Each number is 50 + 10 x the weight over its row's rms, rounded and kept within 0 to 99. Layers, rows and columns count from 0. The size before them is the row's rms in percent of the matrix's.

# v: layer 4 attention value, 512x512, rms 0.0724, rows 308-319, columns 64-127
# o: layer 4 attention output (transposed), 512x512, rms 0.0777, rows 308-319, columns 64-127
# q: layer 4 attention query, 512x512, rms 0.082, rows 320-332, columns 64-127
# k: layer 4 attention key, 512x512, rms 0.0796, rows 320-331, columns 64-127
v308 099:49 58 38 54 60 48 64 62 61 43 66 61 59 57 59 49 36 67 56 51 41 47 49 44 35 33 51 55 56 46 53 42 51 58 25 40 57 75 45 37 58 51 48 56 62 62 65 59 40 48 43 54 58 52 41 36 62 41 43 45 24 68 71 46
o308 101:68 32 58 57 49 61 54 41 47 43 45 49 48 40 51 42 63 40 55 45 41 46 27 40 58 42 31 43 54 47 42 65 53 26 58 58 61 41 42 50 49 38 51 52 58 58 24 47 47 48 45 66 41 64 53 51 44 34 49 37 48 51 60 52
v309 103:56 51 47 69 69 68 50 44 49 49 47 58 44 36 39 65 37 74 49 64 68 61 31 52 53 49 46 49 56 66 56 48 55 57 68 51 55 59 50 43 49 39 46 46 56 58 30 62 62 43 52 63 46 50 45 52 51 53 58 45 51 40 45 58
o309 108:43 60 58 51 33 43 52 55 46 42 35 43 63 45 51 31 51 51 28 52 44 41 70 25 35 46 39 41 43 47 48 64 57 46 50 33 35 58 49 49 53 46 51 48 30 55 42 39 38 66 54 61 38 48 55 46 37 41 57 27 48 66 35 38
v310 093:51 49 59 37 59 63 60 64 38 33 54 51 61 56 40 55 48 54 42 54 49 52 48 47 66 63 43 52 56 45 51 67 52 59 59 54 50 46 49 27 51 66 68 41 57 61 55 41 28 61 48 59 44 50 43 38 39 63 47 51 55 75 67 59
o310 093:64 60 52 50 34 75 61 58 64 41 43 57 50 33 59 59 46 44 62 44 45 61 51 47 48 56 51 55 48 50 59 36 56 19 40 63 55 56 70 63 41 23 47 45 66 44 44 52 62 37 55 60 56 41 50 46 51 43 58 60 55 51 35 34
v311 089:55 52 62 63 56 46 63 55 50 57 54 42 39 60 40 55 48 45 21 41 47 69 42 41 51 45 51 59 36 47 61 45 64 51 40 37 62 40 31 44 40 52 65 64 54 41 55 57 41 43 39 40 49 41 38 66 44 48 52 26 32 72 49 49
o311 093:66 57 46 45 35 50 60 33 60 67 24 48 50 38 67 59 56 45 34 46 45 58 38 40 65 38 52 52 40 43 62 35 57 47 46 57 49 46 64 38 42 55 53 50 55 52 61 43 54 57 49 63 65 60 35 49 57 43 47 66 60 48 69 44
v312 096:37 49 50 57 59 34 34 37 44 52 46 58 46 26 61 47 55 52 35 43 68 67 40 41 53 43 45 40 57 57 41 45 38 49 61 58 46 33 48 45 50 38 40 57 53 61 24 53 41 55 45 51 59 43 40 51 43 66 58 59 42 53 42 49
o312 099:60 58 62 50 56 57 59 62 55 66 63 80 33 62 59 50 61 40 47 37 48 40 73 66 41 62 54 56 53 58 47 72 46 52 58 37 64 59 51 50 55 41 43 54 41 59 53 45 56 58 41 38 51 32 49 41 46 43 35 29 31 56 40 60
v313 094:66 37 32 48 57 54 41 45 58 51 58 56 44 72 55 47 38 44 31 72 53 43 36 52 56 39 49 53 52 49 70 50 29 66 29 47 39 50 51 39 55 46 61 58 62 24 52 39 48 30 41 41 41 56 57 48 47 57 40 45 37 65 50 48
o313 099:53 42 58 56 34 52 62 42 51 46 27 47 58 45 73 39 34 48 53 41 55 53 58 54 62 51 64 46 37 56 39 61 39 46 50 43 29 51 63 58 54 44 58 53 51 59 58 41 59 56 38 49 52 49 66 35 71 50 49 53 56 46 68 48
v314 098:51 49 63 36 45 40 60 51 67 29 60 49 55 55 36 39 60 61 52 38 49 44 40 66 44 40 50 45 55 51 33 75 46 36 51 65 67 48 46 50 45 57 57 42 41 49 66 42 48 56 47 54 39 60 30 31 33 58 54 42 54 54 50 54
o314 102:57 50 47 68 39 59 34 64 59 50 47 45 63 51 51 50 49 44 46 49 46 45 45 48 51 56 56 54 39 40 61 16 59 42 48 46 46 54 39 55 43 47 48 49 46 22 51 55 64 41 68 64 60 55 47 66 11 33 42 62 56 30 34 43
v315 089:63 29 48 53 56 68 51 45 51 48 49 62 51 57 58 22 27 35 52 44 65 43 32 37 49 51 42 46 54 44 31 44 27 64 43 56 58 66 56 66 50 51 62 57 56 33 63 57 64 33 65 43 50 57 62 54 49 37 51 53 52 69 60 39
o315 092:57 38 67 49 43 26 63 52 45 48 41 45 64 39 63 47 51 49 33 34 49 56 54 47 68 60 72 49 44 49 49 36 50 52 42 27 36 60 55 35 49 47 52 37 48 46 41 46 78 50 60 52 60 71 45 46 62 38 32 47 50 38 40 40
v316 092:44 46 44 69 49 44 39 58 53 57 47 47 55 49 36 66 69 43 51 57 48 48 66 50 48 42 57 35 50 53 44 37 61 58 38 45 47 24 49 53 46 53 49 51 56 44 43 50 63 54 50 45 33 48 46 54 58 35 45 48 50 34 48 42
o316 098:41 52 47 45 46 45 54 54 48 53 39 50 58 47 44 42 59 49 30 31 50 54 37 49 63 73 59 55 61 66 65 80 59 25 35 61 66 37 58 42 55 45 60 48 46 43 53 51 44 56 56 51 51 51 51 51 21 49 58 40 46 56 49 46
v317 087:48 43 56 34 36 46 38 53 43 46 35 45 50 48 31 40 41 43 37 57 39 60 58 32 54 50 50 73 53 48 43 48 47 48 66 46 58 53 61 38 43 74 43 63 52 53 67 41 45 38 48 40 64 35 46 32 51 40 65 50 42 36 65 49
o317 097:59 50 43 44 58 50 55 43 34 37 46 55 53 51 52 51 73 39 59 50 41 52 46 64 63 53 55 53 54 54 32 63 49 20 46 61 61 50 41 48 51 30 63 39 63 66 37 47 60 57 53 58 40 46 43 60 34 41 40 63 51 40 43 55
v318 096:48 45 48 64 48 58 56 53 49 52 54 32 41 60 62 23 55 22 74 49 60 58 80 41 61 50 38 69 46 37 50 47 53 43 49 49 58 45 51 38 45 63 59 37 38 47 51 34 36 61 48 45 54 51 62 51 49 40 41 43 61 53 59 54
o318 098:72 69 45 50 73 61 55 44 59 46 43 44 49 44 47 64 50 59 45 58 41 48 30 38 62 58 37 59 45 66 35 58 51 38 70 43 45 52 75 49 49 50 36 50 68 33 65 56 58 38 59 55 50 44 47 55 67 32 52 49 29 33 72 53
v319 093:61 52 42 52 49 59 41 42 60 45 46 24 53 53 39 38 50 51 43 44 48 23 59 55 33 53 63 48 36 46 68 53 44 71 48 48 47 64 44 53 53 43 51 74 47 22 57 43 43 46 55 28 57 42 34 64 60 38 58 38 44 47 46 67
o319 101:51 45 30 55 58 44 47 52 32 40 53 44 39 68 50 53 39 44 55 44 53 58 44 51 53 32 59 44 48 60 44 06 44 64 57 49 37 34 37 59 48 54 57 50 48 58 61 51 42 53 50 45 62 48 50 65 28 60 55 68 50 55 60 47
q320 100:51 40 41 45 49 50 68 50 63 58 45 45 62 56 52 49 46 47 47 48 49 51 59 63 42 42 63 35 75 47 46 58 52 72 43 58 65 57 61 52 71 31 48 43 55 44 49 66 18 51 48 37 60 46 52 62 45 35 60 60 46 54 47 44
k320 093:45 44 47 39 46 40 43 53 55 71 53 56 65 57 50 46 41 36 51 35 58 48 49 57 60 55 47 44 60 40 69 57 57 68 56 54 51 61 47 50 41 53 69 51 59 31 49 70 44 55 61 49 62 63 28 44 48 60 61 70 60 58 53 42
q321 101:37 39 44 47 64 63 50 37 47 55 44 39 43 67 67 48 53 53 51 52 44 39 67 48 50 46 50 43 60 45 40 79 51 51 48 55 46 44 59 38 37 58 40 58 50 48 62 38 32 40 68 36 46 62 42 27 42 53 65 50 51 52 31 65
k321 107:55 45 43 45 56 56 64 55 54 55 55 42 29 43 39 48 53 39 52 45 48 59 58 56 25 56 57 56 55 54 54 44 45 62 50 46 34 66 35 52 49 52 58 54 56 55 35 70 58 55 54 41 70 54 37 53 48 54 64 40 54 32 60 42
q322 108:38 62 51 39 44 42 40 47 69 44 61 45 48 52 53 51 51 57 46 30 57 50 49 67 46 42 45 52 53 30 52 46 43 59 59 40 54 39 38 66 50 45 48 34 33 42 48 73 42 58 62 47 36 52 68 73 54 56 63 73 57 49 51 44
k322 109:50 50 44 36 48 57 46 53 42 54 40 41 54 50 55 57 53 41 51 55 44 57 60 38 61 66 67 58 75 46 49 52 49 48 45 68 58 28 68 50 43 54 73 69 64 45 72 58 44 43 57 40 42 51 53 50 60 54 58 74 59 35 53 54
q323 098:50 56 46 67 59 64 45 57 54 46 48 64 56 67 76 38 55 44 49 54 41 37 55 56 53 55 48 59 24 68 41 47 47 37 47 34 52 48 52 55 47 67 31 52 45 40 34 11 50 55 52 43 51 38 59 40 47 46 41 40 59 63 49 61
k323 099:43 44 55 62 51 38 56 59 47 46 53 55 39 40 53 42 54 52 39 60 41 47 57 63 46 53 63 61 19 61 31 47 55 55 39 40 55 52 54 49 62 51 60 52 42 72 63 33 69 52 30 45 48 42 53 58 43 55 50 35 34 36 48 33
q324 098:35 62 47 50 53 52 46 53 66 67 60 56 52 61 75 61 48 38 61 53 32 48 52 50 59 52 56 40 59 49 42 56 53 54 53 56 50 38 43 52 59 68 40 63 51 38 39 34 36 71 61 32 41 46 41 42 60 55 40 57 60 40 49 47
k324 100:43 44 54 29 38 45 42 58 40 49 44 40 40 51 57 41 55 59 38 65 34 47 45 63 58 55 64 53 69 51 57 48 67 54 52 66 48 36 52 48 62 48 54 59 60 41 59 51 43 60 63 51 56 59 47 46 49 49 59 53 35 36 34 46
q325 097:71 59 56 51 48 29 47 49 48 25 56 51 53 48 63 39 40 53 53 50 54 51 56 53 47 52 43 64 51 50 55 32 49 45 34 50 48 47 65 76 70 49 43 64 29 54 47 45 40 42 50 45 58 40 57 51 47 41 30 43 41 60 38 40
k325 093:50 66 45 44 40 55 50 66 37 41 49 45 54 48 52 38 55 37 47 68 54 39 42 59 57 37 44 71 48 47 49 40 52 49 43 49 60 55 58 46 54 33 50 55 27 66 52 37 64 38 33 67 47 63 48 51 47 59 32 35 32 50 44 35
q326 098:37 53 58 42 58 48 49 52 42 47 66 28 58 41 52 46 38 71 61 29 59 53 43 51 63 51 59 67 34 46 44 36 57 50 68 30 59 49 44 47 66 30 54 48 57 51 47 50 67 57 48 56 50 56 41 52 56 35 61 59 62 40 43 61
k326 098:60 49 47 58 62 63 71 46 65 34 49 51 36 43 57 46 49 54 52 48 50 51 43 46 42 48 43 62 33 59 38 55 34 42 46 31 55 51 62 31 64 39 28 30 71 66 45 31 49 50 59 47 65 33 57 54 62 45 57 57 67 45 48 54
q327 094:51 46 47 67 48 48 63 46 56 51 45 60 53 39 75 52 26 55 58 66 53 53 57 47 47 70 42 49 55 47 38 50 43 32 39 48 43 51 55 67 46 40 44 54 62 67 59 51 60 54 64 37 39 55 52 51 54 50 40 55 45 52 63 65
k327 100:57 39 58 49 33 60 36 44 40 45 49 60 51 65 41 44 37 47 43 53 59 47 53 45 65 53 61 30 75 48 51 50 54 66 45 56 49 50 43 44 52 49 57 44 62 53 41 60 42 56 49 49 52 42 45 40 54 58 47 55 58 37 58 47
q328 102:38 43 54 52 43 64 41 49 52 40 40 57 59 56 34 47 31 44 58 58 57 34 57 30 52 41 46 57 45 44 47 64 52 43 43 44 47 61 48 63 30 42 76 42 46 52 45 46 42 47 62 66 51 43 58 51 41 36 55 46 43 52 57 35
k328 106:64 59 38 47 52 36 58 56 49 62 63 61 44 41 43 46 49 62 53 52 41 47 52 64 35 50 45 60 56 32 46 48 70 55 55 38 36 49 55 63 58 57 56 50 50 38 41 52 65 53 65 33 28 68 35 47 55 42 50 64 50 49 48 59
q329 094:45 51 53 57 54 60 50 58 29 35 39 43 46 64 29 49 49 32 47 55 53 31 61 35 52 46 56 30 52 54 36 59 52 64 66 54 50 44 44 40 26 40 66 52 52 54 40 31 40 50 38 66 50 48 59 58 50 38 55 52 37 43 55 43
k329 097:66 62 56 39 54 53 46 42 52 65 59 48 36 39 55 47 55 56 52 49 36 41 57 49 37 55 50 68 36 55 52 37 69 43 62 39 40 54 61 59 55 45 61 53 43 67 44 50 57 44 54 40 43 66 69 41 41 57 49 45 45 63 35 45
q330 095:41 56 62 63 54 66 61 58 42 39 65 60 51 42 37 44 58 45 42 64 40 37 52 46 68 46 38 40 54 57 22 67 63 50 50 47 55 53 49 50 36 44 53 44 48 48 43 39 40 44 37 81 48 38 51 51 59 44 52 35 40 52 49 49
k330 097:38 54 71 53 61 44 54 53 63 54 61 64 40 52 55 43 56 45 42 44 46 28 48 58 41 41 22 44 25 68 25 51 57 35 64 20 50 64 55 50 60 50 45 39 51 72 35 54 52 54 34 53 41 43 51 40 36 58 40 44 45 67 49 57
q331 098:51 49 52 44 77 55 43 58 64 42 63 65 55 39 55 42 56 42 65 54 46 45 44 48 51 53 46 66 46 49 57 50 58 47 40 55 59 63 54 48 61 58 32 49 51 39 49 24 68 34 47 45 44 42 52 32 45 53 58 21 69 47 57 40
k331 097:45 54 51 47 57 55 42 64 51 28 44 37 62 32 36 43 49 53 41 73 43 26 40 49 58 51 58 41 50 63 48 57 41 34 49 63 68 51 43 38 45 38 46 42 53 57 39 42 61 52 50 32 49 37 57 39 46 59 42 52 55 40 39 52
q332 093:60 41 52 83 39 46 59 51 44 65 49 65 44 47 78 54 49 52 37 44 43 60 56 51 49 57 24 45 35 35 40 46 52 31 61 50 47 44 55 39 43 48 41 54 69 53 57 42 56 45 57 42 45 63 35 51 49 50 54 40 43 58 44 66